config = dict(
    d_model=576,
    n_kv_head=3,
    d_mlp=2304,
    activation='swiglu',
    norm='rmsnorm',
    rope_base=10000.0,
    tie_embeddings=False,
    parallel_block=False,
    init='uniform',
    init_std_qkv=0.0182,
    init_std_up=0.0182,
    lr_mult_qkv=0.4,
    beta2=0.99,
    decay_fraction=0.703,
    doc_mask=False,
)
Each number is 500 + 50 x the weight over the matrix's rms, rounded and kept within 0 to 999. Layers, rows and columns count from 0. Numbers have three digits each.

# layer 5 MLP up, 2304x576, rms 0.0217, rows 2249-2303, columns 504-575
440505546493438466563463480456519539450562550505453530556449509539486512577527397526486418547516485550455448529431555564525485567439551508548520586540437438471467459538392430528524519467468454418511502441426506496396
479467476494488422478524505529515453440626533604501460442426453550556537416528434501496445411511567523476430510525386463437515517465538479489458495534410476490439539397495435443494599462466467566457540414499441604541
443528561522618477483465468439574516514473464591552457532562490477537503579535495425539511411514577534510517485522515550465601513661559485553476492499478498551440522526529514513499462581558583430501559471513452512513
538581525500575408523517527526469443521509424424519499443495439481522526486490446513515454452472515473492451494458529467498530631507505518534530573480527518477540517509495413494537552419475435534486547565392564476544
427469535535606475439439522408507477552572489492473631526503567473445547518559565484507491508534484476541578460425493498465459475502475386460529459562461565501469473520505471537548481454492562538449543486517536505497
534491562467462557542434478548437485561515357482422579501484515507466464546461528597506506490545541555499446546491516445524545550446505460446449540371555547601529520458454422496542518489496522541493510554492561498580
550469529463436484499585568472508510463470515522490465471446535466397551544542622497501531558450440560483562451565468509420440548490511481505604448454476491475527474373482526573413578479486517535440575437559534543474
528426399467553482529496490541535509602525433557599614463480583606543460405544413491547495537483488497511554435486539475354554495535455561451501464495357494596541433497512560599517449517547611475505491455565590517533
485489540532486415529535527558512420549437459471495539440411532533515526445599529520555437505494554535530462423492445419485459565511426459494551506520463478609539500542539478473506439459521555542494448499497524515453
424531456493489401490476475437425453453568511483516496406430447538503435604540507482496450570522560450677478503502518537386495496509410471412444430535549568439415475486504444567482523441371539486501436477391472530384
555541527504493556400484493509511500463457557534584488501571456560411536567537506587551569424544403494423505539433520479545547530466521531547416474537552455535525532415578437453492547432522514543493515446500509420386
447510499498449488470462519600564577509451488450440470474523459483403468574463495405533457558595476557485450440463503513430453597456517483523454542481543502499568513585518591525511425443485583431440434480473535493461
524477506444380488540496495383287525510526395480506493517478555480551423441548556441525526547511542471516447587542499489436539511549509414494590574576491581573450483469548565549518446548622491519634454487450403561457
554539477565491417542433449523395513396608513553553542469449460462561442512491561645497506438545527487483562459514570479446552537457520418532452425576456513554540575550511521429494473461503498548462533455460485547497
526481499466482446530532575449440380476444510456521512455419508559442500466539421561480358536461526533513472503601548460543548533521570463537532516518428543528547471511542542474517479531499448504550442543433414412443
517483380490552551475459510570434487523541383445451447515434529500507395478521414404467480487562495383483553570448473471458428545554454545448487494541515437550527501532475477491473539485509558512527520559539517569527
561503494527532507391460452447433501437533507581555497563501478536498517515457514442519503529419430565582552529511604503456532451481517516437508511503505488553464457520487550520455399527600427530508495527485501450484
467489644576375502451435549469536492550529544574512526482450484427600468540410518513511539491582565511570458539536508456532507543536514510611527546556478502551535481485488490616562498416449531480412556547533419446431
539528499581525550482560491523534442445535475499514501507449499565547431470524455506557521545525583495486554620449517441496443432557448484481413442553624448484573520567402590527442506548468461504520401547458531429458
573435498529594453439468508523482596525453575511448522525504537609553464523556459555529448507522516460509559575580428505536544569498498499467447536554360374516463488548563550446555470515506500577505541491493529551531
391476490598508528504620472379512539495488443501500424442418469459535442518512506521547582404431424483448554461547534542493456604413434522552509403526505415458471483474434530526490485415523398575429509485514405488500
543562530576536524554432436552489466507457476543479448492545501463508452558525500488449465534537549498512455569351450533568542480479463448432521502484491463583496533501438565466519477415527504491432434502450494470531
548459506471498508524470544522565501455493499523423456530520508545418519535487520421425533531490515553469512441488453477533490549498500492531500593434499566552489470419506416504483471461488491555504532531535445413487
529540403584433538549544546472478492529503438554557446494405464535525457463541515480438506539500455535448523503486454520568559557475517500463426490554514531496499463501490511545548590592470582531421507536530604470499
498434442453374484550508431453513560581506387494485561499506557442512381432547565401457629496506554469494566437462462465520487541541537520602598512524461497473470503526544442557511354489504577498570544532394473453512
487446455552538421485525455453505482466441430403503481504440475541453403521510544392521503509501449610513555435440513470529518521488548529475509530539392602393505498487545483448469539494530527529465492535454424532505
581541499472507510520563465489469465521395449484467542535569587549441501470396501422563465541461487455506444527494528507537390395549425544531516545443427428563481431520453569494478527451581510606505492419482548483528
510475615432449493479412548541477562521463475532458587509466459545495513481500496504464522429484531478610578501517477551629514491520470467510504449577489549514406485514625448485532494491549463463541464407512494422511
439507506479486458592480517451529470523426509525487642459525504462461539381407501449581522483414429363423463542492485420590504448538443569410521487431510464496575526495494531493461444485529545540454505396445447495534
522557483536493539455481480540591553462586487515558459553433541435443511460527571531450430488488497534457484499452473518396448488538528508534513407425570567540545444477468519428506528532497451513552461535598463445491
445468512586451554553448478556503458519509524537574489504546501475549472519430500625403516464464585510570515448604479490534464502595496538441442501410478474480537437513511428511538521493430564413420522486491427546510
502449508484537473506522509537538521539440501450584455489493469470518497458480557464479486496498583503490508454643443447516550454507506616420485467583532445447568547521564556616481488514416560586422484517544472461560
471460554544455558508513483500416522445535455448490402586527480506477564483513451516400578578525450633569466506551567517525535524535431429522445493486492345552478575452506533499577466434494414468482409497574549523571
391562506518482461470494527495547517525526613544542487490398521497452500550414513482557515457510457525491422480495352454560489571486440589518429592482452474488486566449562554548511574512569479554482524496554520495546
540571527509524454491516474453525525525488442434467460438568477547552457511505489500458599496549456432447503418457420406632511579524495550554546528562531407563533502490528409602471546493512449484561556502552369518496
491472537439548467553526433449411594458488481447541510504585509478476505497410477469359473538502519460532483541453554460502458502584583431579488483451425516493454368536500515521510516476558507557491516455457523399476
429504458451551533434420483523560466511483473487537438451535554473478491524445463498517479507465510485489481519496394466483532422529510426461507497545534510456508497498559476547582450539491519439564450516468465543589
509484352486585570509493454541597524506546530516498460548456520459469474534454427501623531493435439509559376490558396559545429553404482563486449446538550481597473483468529479496561517501593513516480599433492495532477
582519509550498421563415445472479570526453546547486443495469496543432459504578482503585495500466567473511440489584445441586515497536494575429581522503487548485570538469534582470533557488523481479564446526458554617513
500487438473445478603438449514499487496561445537522508474478502503584547531503528460441466488447484442469383488473518499542549490397509533550516529524527454470479507470436365424507523428597469504486497561507514463425
482455513530474474496537476537406441498456535420535501538443458483433574463431443541487491526446553506448518520526535465418419531531496502491527440420572508490512450502520450508478555490582501469468529477492523466450
584405477420456474505509431483514617598504420466584540471524497569462689438541556477589474525496526492497514515498497536513549572486486488511492505454498567528581497495547511562546524477455530456559448563412494485382
447487484536515520449437503518510473587525512481457511494493520462430402545515448553521429552473587527418472415499465586618465447527454437451473520502481516603533395461486466502496513591539492533542513535471528594504
499433616427491534504504475417538485447491475518500574474482477492475419528515446497486600535543495389617442493529484507545439538475450487550638474495468505551472568540500488540599487582459492445608521511418545489477
477499512565521472536430533494503518468485550525503487501460458516551428446444532466527439471408507447517613457472535465505500473498620545537490528511402547418429470502395512486482525511486432452492578445448457470485
461498500539440483541460473614509543526539492537463496500585503510508527476600552495502453481472477448518473397482483527428517529484603489572502472562540521480387429577537540449537510463473659449495482582511516573558
493436515456563537533519429630540557459545467498497451483464479588455541568473464510598564461458497421509489503511428446421529496441470422488513547435477625503511598463504462484485491463431472477488542498485411571509
537424472540451502490484462576571489520546479542488520464579501514536468560499488428503446508485478508500547579503507468450514574440493470541496447447501523480477597561516561510409557499485470482428554514536439469484
486502393510536474534567520509581465548492566538500458533500573504469428516485509576433412356510494547414476529429517498460534420479507504444511452498516508468405531416497569555486494492505450502593541601416461510457
412499529537458525457518565468532419506541468536585566482487516519538447638521544490573587530473551619530507489438505474576459485499547559454499443486456572574470518507561502488553530520527575510488460443403419541500
464478560501488459587517434432499545491538656414563442466450479512488448522481438455493481501467509460572440457478500466520442543544498512459464518564535466408508515459481474572372484469499641426534496408474464513456
457454466545496431496477582525581616556552502580506508488523574480570511555518536540476508538443538540509545520573507525416495481464524548542497458426440465509512544501450460489390430547480497516471574477500403484521
449508556466609541528562497488531585571496477505504496476549549543433501436559499485467544459517449555495501433470573594448445459515512508503540536464437550439460505456400516508434430522510484537545490479439472435484
579561534443532559550457489483547464484421432507507493514515439557542459509471458509460522475536562468446554526487523544465493455528462493531514511429492487517443559466468506455505527595472449583468516551512516580506
549436625430498488478546506483509553585568482518515586530534504472515518465426552510522445511430470441458533563500463493513567537446451486484462553512496485470425519481500488430580419493488409498547491575581559541491